config = dict(
    num_hidden_layers=14,
    hidden_size=512,
    num_attention_heads=8,
    num_key_value_heads=8,
    head_dim=64,
    intermediate_size=2048,
    vocab_size=32768,
    hidden_act='tanh_gelu',
    norm='layernorm',
    norm_place='pre',
    norm_eps=1e-05,
    positions='learned',
    qk_norm=False,
    attn_scale=0.125,
    bias='all',
    tie_word_embeddings=True,
    parallel_block=False,
    init='normal',
    init_std_qkv=0.0249,
    init_std_o=0.0047,
    init_std_up=0.0249,
    init_std_down=0.0047,
    init_out_by_depth=True,
    optimizer='muon_variant',
    learning_rate=0.00158,
    lr_mult_o=1.27,
    beta1=0.95,
    lr_head=0.0089,
    max_grad_norm=0.5,
    warmup_steps=200,
    schedule='wsd',
    decay_fraction=0.904,
    decay_shape='sqrt',
    final_lr_fraction=0.1,
    batch_tokens=131072,
    max_seq_len=1024,
    doc_mask=False,
    train_tokens=785600000,
    max_steps=5994,
    dataset='wikipedia_en',
)
Each number is 50 + 15 x the weight over the matrix's rms, rounded and kept within 0 to 99. Layers, rows and columns count from 0.

# k: layer 2 attention key, 512x512, rms 0.0529, rows 183-191, columns 256-383
# q: layer 2 attention query, 512x512, rms 0.0562, rows 184-191, columns 256-383
# v: layer 2 attention value, 512x512, rms 0.0678, rows 128-131, columns 256-383
# o: layer 2 attention output (transposed), 512x512, rms 0.0732, rows 128-131, columns 256-383
k183:60 41 47 45 45 49 66 48 37 43 52 73 43 44 66 54 54 31 46 39 66 68 58 26 41 60 63 38 27 50 33 45 41 45 58 32 52 42 52 36 31 31 42 61 53 43 34 37 45 61 48 53 10 26 53 55 54 42 38 51 19 49 45 18 63 58 76 49 78 49 41 85 63 37 19 47 46 52 43 37 55 57 44 79 52 37 45 46 40 56 74 51 48 63 69 46 52 54 34 55 38 61 52 41 55 52 40 68 45 63 48 47 44 59 78 40 38 49 64 34 54 36 51 55 43 34 61 50
q184:61 53 50 46 40 37 65 61 46 58 60 58 31 20 72 71 55 35 72 33 51 48 49 43 32 61 43 67 25 47 44 54 62 38 48 60 71 55 56 40 63 55 37 55 54 49 57 48 29 45 73 44 61 37 45 62 45 42 62 54 47 46 62 72 75 54 57 65 53 44 35 68 62 68 55 60 68 46 40 45 44 39 44 42 50 48 43 51 56 34 67 46 39 49 59 35 43 39 41 62 60 68 35 57 47 61 38 39 47 36 44 40 50 73 40 72 48 51 65 49 48 47 47 46 60 44 64 24
k184:53 41 33 65 73 58 61 69 67 61 20 66 73 46 45 57 58 54 52 42 28 28 50 38 48 52 69 63 48 42 51 42 28 34 62 59 30 74 35 45 54 57 71 28 64 53 46 63 60 63 51 44 52 74 41 38 38 59 40 18 62 59 48 30 68 46 47 38 57 56 30 53 49 41 67 72 56 54 53 88 47 33 66 49 53 42 62 56 71 64 56 42 35 44 36 69 57 34 49 34 78 45 31 39 56 58 55 49 38 67 45 47 48 57 57 37 53 50 45 38 44 48 35 28 51 35 48 51
q185:31 54 59 41 64 62 54 53 55 31 59 47 44 57 42 72 47 57 44 65 55 53 51 48 59 62 37 30 53 38 51 53 52 36 61 29 62 45 65 29 64 51 33 51 65 42 80 54 32 51 65 65 62 64 35 60 48 47 67 55 46 63 24 46 64 65 40 49 56 74 20 33 67 28 31 63 43 32 52 73 42 36 41 38 65 49 31 56 36 45 47 68 55 43 57 80 52 47 55 58 52 62 52 67 45 57 45 50 69 61 54 42 56 53 46 51 33 62 55 45 56 61 34 67 56 53 54 46
k185:71 54 31 48 43 51 57 36 63 36 82 40 71 77 40 29 62 46 53 62 73 50 70 39 41 47 40 58 53 38 57 18 46 47 48 63 44 67 50 53 37 44 67 60 72 53 11 52 51 70 47 68 50 48 64 63 66 55 41 54 73 49 55 46 39 72 67 54 54 56 56 46 49 56 53 47 41 34 65 50 56 63 31 46 40 49 47 67 68 63 35 63 29 54 75 32 44 50 35 30 35 59 65 36 45 51 38 51 51 58 52 32 54 22 46 41 48 45 45 43 30 48 43 47 48 51 33 52
q186:45 54 64 54 47 47 62 66 35 55 65 55 52 65 45 63 47 56 53 55 35 70 33 61 58 50 63 43 46 42 48 59 50 49 46 52 61 25 70 68 57 59 45 52 75 45 60 72 72 41 53 57 29 28 51 66 58 23 43 76 39 34 48 55 37 58 29 46 58 45 63 52 58 26 50 52 45 48 47 42 70 49 35 63 76 58 40 53 60 46 41 63 33 38 61 59 57 64 67 53 59 57 49 38 69 58 41 41 56 64 59 43 37 29 66 48 48 50 22 56 48 43 40 53 61 66 61 46
k186:55 48 59 45 57 63 48 27 52 73 63 59 65 66 43 67 55 48 37 36 54 44 55 64 28 60 49 65 79 49 59 51 56 65 50 36 55 46 71 27 33 53 34 51 64 44 77 58 67 56 54 45 49 45 58 34 53 43 64 25 58 71 34 48 63 59 52 60 43 67 34 29 65 72 52 53 48 51 37 46 42 43 46 50 33 44 32 51 55 45 34 67 73 42 57 46 34 34 75 53 63 23 35 66 55 32 73 41 61 59 38 59 48 62 36 43 50 39 52 22 63 63 51 44 30 38 44 70
q187:54 47 62 30 53 54 39 74 51 65 40 52 37 53 66 33 45 58 41 41 58 59 33 56 54 79 75 44 44 44 38 55 67 32 51 64 50 53 67 63 61 62 33 52 26 40 46 54 51 55 65 52 30 44 50 14 42 30 54 57 42 55 63 72 55 64 36 49 24 76 58 33 38 36 47 45 49 32 46 56 71 39 29 53 54 78 52 50 54 15 61 32 45 49 51 61 76 58 43 48 36 43 66 48 62 56 34 48 49 32 56 46 64 61 52 55 49 75 56 44 54 54 65 54 47 54 56 39
k187:49 48 16 59 48 47 57 70 71 45 43 22 55 49 60 35 43 55 58 56 45 66 60 43 65 55 40 67 59 64 50 45 49 38 75 56 45 35 40 34 66 62 43 36 43 29 43 49 42 32 54 48 65 57 39 31 53 31 39 39 53 67 52 44 37 55 32 62 74 55 30 53 43 65 65 46 44 72 55 23 51 27 46 30 58 37 39 43 33 52 68 67 49 47 32 65 45 54 38 50 50 35 63 66 41 38 44 51 34 58 57 53 54 57 52 37 40 56 42 57 44 47 32 66 58 49 43 57
q188:47 46 20 40 52 55 47 36 47 60 37 54 30 37 37 46 37 57 71 22 46 47 62 51 51 61 49 50 54 69 73 58 29 71 30 58 29 39 50 45 53 47 45 11 48 35 25 46 45 47 22 62 70 41 47 60 40 49 63 57 67 47 54 39 67 43 63 55 52 44 29 60 51 61 51 49 38 45 56 65 69 55 64 47 61 54 53 48 65 75 40 41 69 54 34 56 55 55 49 73 64 79 33 67 34 51 42 50 26 28 45 69 46 49 40 41 57 26 17 57 52 38 46 44 58 52 35 43
k188:61 45 69 58 36 25 52 76 36 42 54 32 54 38 69 50 62 60 40 43 74 41 56 42 72 44 44 51 47 53 53 53 69 40 56 37 74 38 60 62 25 54 49 60 34 60 38 59 58 42 68 32 36 45 39 39 42 41 53 40 69 68 61 30 42 27 73 60 58 62 55 46 43 41 55 42 52 68 42 37 52 48 63 27 30 59 47 63 26 34 57 57 55 49 54 66 49 36 52 65 58 47 70 60 71 32 48 48 40 54 42 48 28 60 50 33 58 50 81 38 43 36 89 52 43 51 31 43
q189:49 51 54 54 56 39 30 52 64 75 48 65 57 36 62 44 43 43 35 42 39 36 69 63 40 54 44 50 40 44 38 56 43 50 63 84 55 46 68 32 65 72 53 35 42 35 55 51 46 44 64 67 52 43 51 65 69 49 70 45 48 48 43 38 61 58 35 55 41 44 60 63 47 55 39 67 56 57 51 55 43 32 66 65 42 33 61 49 29 51 55 48 70 51 56 75 50 51 47 59 48 36 66 48 81 45 36 54 43 44 41 80 31 52 54 53 47 50 56 41 46 63 70 59 34 62 45 78
k189:58 55 50 46 56 40 60 61 68 39 52 44 80 52 38 55 42 63 37 60 55 58 68 25 41 48 38 64 44 47 52 58 45 70 64 53 46 45 57 61 39 48 48 63 45 48 33 44 56 45 42 20 53 30 60 54 27 23 60 46 41 76 44 69 41 37 75 44 53 60 74 52 56 44 65 56 63 55 40 54 68 44 45 65 44 65 32 46 49 49 43 64 39 57 36 56 43 51 40 31 56 22 41 50 39 64 15 32 80 24 58 55 68 39 55 35 51 38 64 39 47 52 58 44 51 48 61 57
q190:63 34 74 39 51 48 48 28 43 41 35 59 38 73 34 64 56 30 32 49 60 59 65 59 46 36 70 50 44 52 70 61 40 65 37 43 63 59 36 66 56 52 75 67 52 35 59 24 55 43 59 61 46 33 78 49 55 59 27 48 43 32 40 55 60 49 52 42 37 54 56 64 56 50 46 68 45 50 34 52 70 55 44 42 57 44 32 71 61 66 57 48 40 53 45 72 38 41 15 48 54 49 55 71 34 35 60 56 63 53 57 33 34 50 57 64 44 47 59 55 77 58 51 68 37 44 68 48
k190:35 55 57 60 57 54 40 56 45 42 58 51 58 24 44 66 59 50 34 68 68 34 44 59 38 52 70 50 55 57 64 50 75 32 42 53 61 55 65 53 44 32 56 34 69 56 47 27 61 63 37 60 42 47 59 52 54 60 44 56 38 47 44 36 47 62 21 70 46 48 42 59 41 55 36 59 41 48 54 14 50 21 54 61 53 39 62 51 45 45 45 55 60 62 56 41 68 29 50 59 57 55 59 46 37 52 62 45 57 30 31 54 64 47 44 29 86 50 55 48 56 42 46 41 39 58 39 71
q191:55 47 62 58 43 72 64 47 57 46 33 53 52 69 40 61 60 49 62 45 46 64 47 50 39 45 37 38 42 63 54 58 38 41 73 42 34 56 70 54 57 49 62 48 89 50 51 63 70 38 55 48 73 56 49 55 44 53 31 60 28 52 33 27 53 72 36 46 54 61 42 43 65 44 46 41 46 44 67 52 59 56 59 41 64 52 54 41 85 45 45 46 63 57 45 55 44 52 45 24 53 33 38 55 32 54 49 59 51 50 46 48 48 47 72 32 52 54 58 47 78 49 44 33 28 45 66 39
k191:52 54 46 46 40 33 43 51 46 35 85 70 44 32 39 56 29 41 54 31 60 33 49 63 59 71 49 63 32 36 43 65 55 53 56 50 35 46 60 42 44 47 33 66 64 30 48 52 52 62 66 65 56 49 44 67 50 30 61 49 55 63 54 40 63 26 40 64 50 40 42 40 34 50 53 54 50 54 29 44 43 59 51 54 46 27 50 57 61 45 64 60 53 67 49 48 58 44 49 48 45 51 54 45 67 61 50 59 64 28 52 41 70 63 45 40 58 44 42 55 51 43 48 57 79 41 59 62
v128:23 52 59 38 53 87 62 36 29 40 58 36 68 31 52 60 86 24 31 58 38 42 55 62 35 65 69 45 45 42 52 87 55 32 39 55 33 76 49 60 54 50 21 56 62 50 46 48 42 59 50 50 68 51 44 52 78 43 70 44 33 31 70 66 48 77 30 46 39 24 32 56 66 53 26 80 55 66 54 48 65 44 66 56 70 35 53 70 19 48 35 95 24 52 17 39 82 54 56 73 61 23 49 48 84 63 41 36 71 68 70 53 69 62 73 47 50 49 54 47 60 22 33 21 42 31 39 49
o128:54 27 37 72 40 30 64 44 38 56 39 20 64 61 53 48 07 48 61 51 42 52 39 73 68 39 49 63 47 60 26 17 49 71 49 49 76 23 74 47 37 64 57 63 38 27 58 38 78 36 51 69 34 40 47 67 44 72 13 52 31 56 53 47 63 23 96 37 58 51 50 40 38 43 50 23 07 43 59 50 60 51 39 35 47 71 32 48 37 37 48 00 81 50 80 16 49 82 43 09 41 58 62 61 42 71 64 58 34 27 46 62 40 34 36 41 45 36 46 69 53 95 99 46 42 52 55 74
v129:68 27 21 55 59 57 60 33 39 61 48 46 47 65 58 63 48 67 29 56 59 56 24 37 27 38 78 31 42 66 46 66 32 52 57 63 60 30 42 80 31 26 59 67 38 56 55 60 13 46 46 68 58 53 56 45 42 37 46 53 33 34 19 29 38 59 21 41 65 13 53 46 41 52 36 65 28 76 59 62 43 29 35 52 57 57 41 52 50 26 64 52 33 39 45 67 28 36 62 55 60 58 73 38 40 38 41 79 46 51 37 52 59 56 65 35 49 19 46 60 57 67 51 14 40 39 34 32
o129:16 62 72 49 29 57 36 51 30 33 53 63 46 43 26 43 70 44 56 46 48 43 60 70 68 84 32 38 42 35 60 51 82 24 46 46 56 60 58 27 65 72 44 54 75 31 29 45 58 48 25 44 65 61 61 71 81 77 45 18 61 84 92 65 45 45 49 19 53 59 62 62 80 84 69 37 52 41 59 77 45 38 45 47 19 47 41 36 43 45 55 60 80 59 21 30 52 45 46 59 19 47 42 34 46 42 33 11 36 71 29 46 46 40 36 47 50 76 91 62 45 46 77 62 34 69 45 57
v130:62 28 54 56 62 56 60 41 36 46 53 53 59 34 38 25 63 39 68 59 60 15 19 81 84 32 65 30 31 20 38 76 39 54 51 29 70 71 39 63 51 61 35 62 43 59 65 30 30 45 45 74 90 45 30 62 32 54 54 36 58 59 30 83 62 56 35 71 31 46 67 27 53 28 59 38 53 35 48 66 51 71 45 88 43 28 57 45 53 42 55 29 40 40 37 65 75 68 16 50 41 56 65 47 35 75 38 34 53 72 56 65 56 45 61 50 34 71 83 45 68 72 67 29 33 40 44 48
o130:48 43 37 46 65 52 63 68 38 70 62 26 21 41 66 74 62 48 41 54 20 72 55 42 26 35 38 97 74 50 34 34 48 45 65 61 60 43 77 73 49 45 62 22 57 42 51 75 58 55 47 38 35 39 53 59 81 51 19 65 59 49 76 28 62 41 66 57 60 54 42 82 63 72 60 51 45 56 48 52 62 26 69 59 46 52 50 67 48 61 47 53 27 62 54 24 22 72 54 71 47 14 35 32 53 24 68 81 48 20 37 51 57 40 51 81 26 57 37 66 30 29 38 60 55 51 72 44
v131:38 35 48 67 77 58 63 39 33 47 59 74 31 57 61 16 44 47 18 62 27 48 60 61 15 61 45 72 66 46 30 37 50 67 72 55 56 37 97 33 76 39 65 30 53 39 51 39 60 40 65 74 30 64 36 23 35 83 61 58 76 50 70 29 33 56 65 75 30 62 34 62 49 41 46 35 44 23 41 75 41 46 61 47 51 70 69 39 56 51 10 46 62 60 49 52 62 56 15 52 54 65 44 54 44 56 43 45 75 35 57 37 59 28 67 46 57 52 42 42 38 58 26 41 64 54 44 55
o131:82 52 31 46 40 45 08 16 53 60 44 36 71 29 31 68 54 44 52 50 52 76 36 44 60 27 65 60 60 51 59 64 32 41 41 35 61 59 11 70 15 43 39 56 82 60 48 61 60 41 29 66 60 28 69 88 48 39 39 41 41 27 27 68 44 63 27 50 52 27 75 73 57 39 64 35 26 74 42 46 64 62 84 50 61 21 46 62 44 64 48 36 36 35 68 51 52 19 56 43 59 42 37 64 53 50 52 06 35 60 45 67 34 62 38 32 67 35 49 50 79 71 45 34 60 59 55 46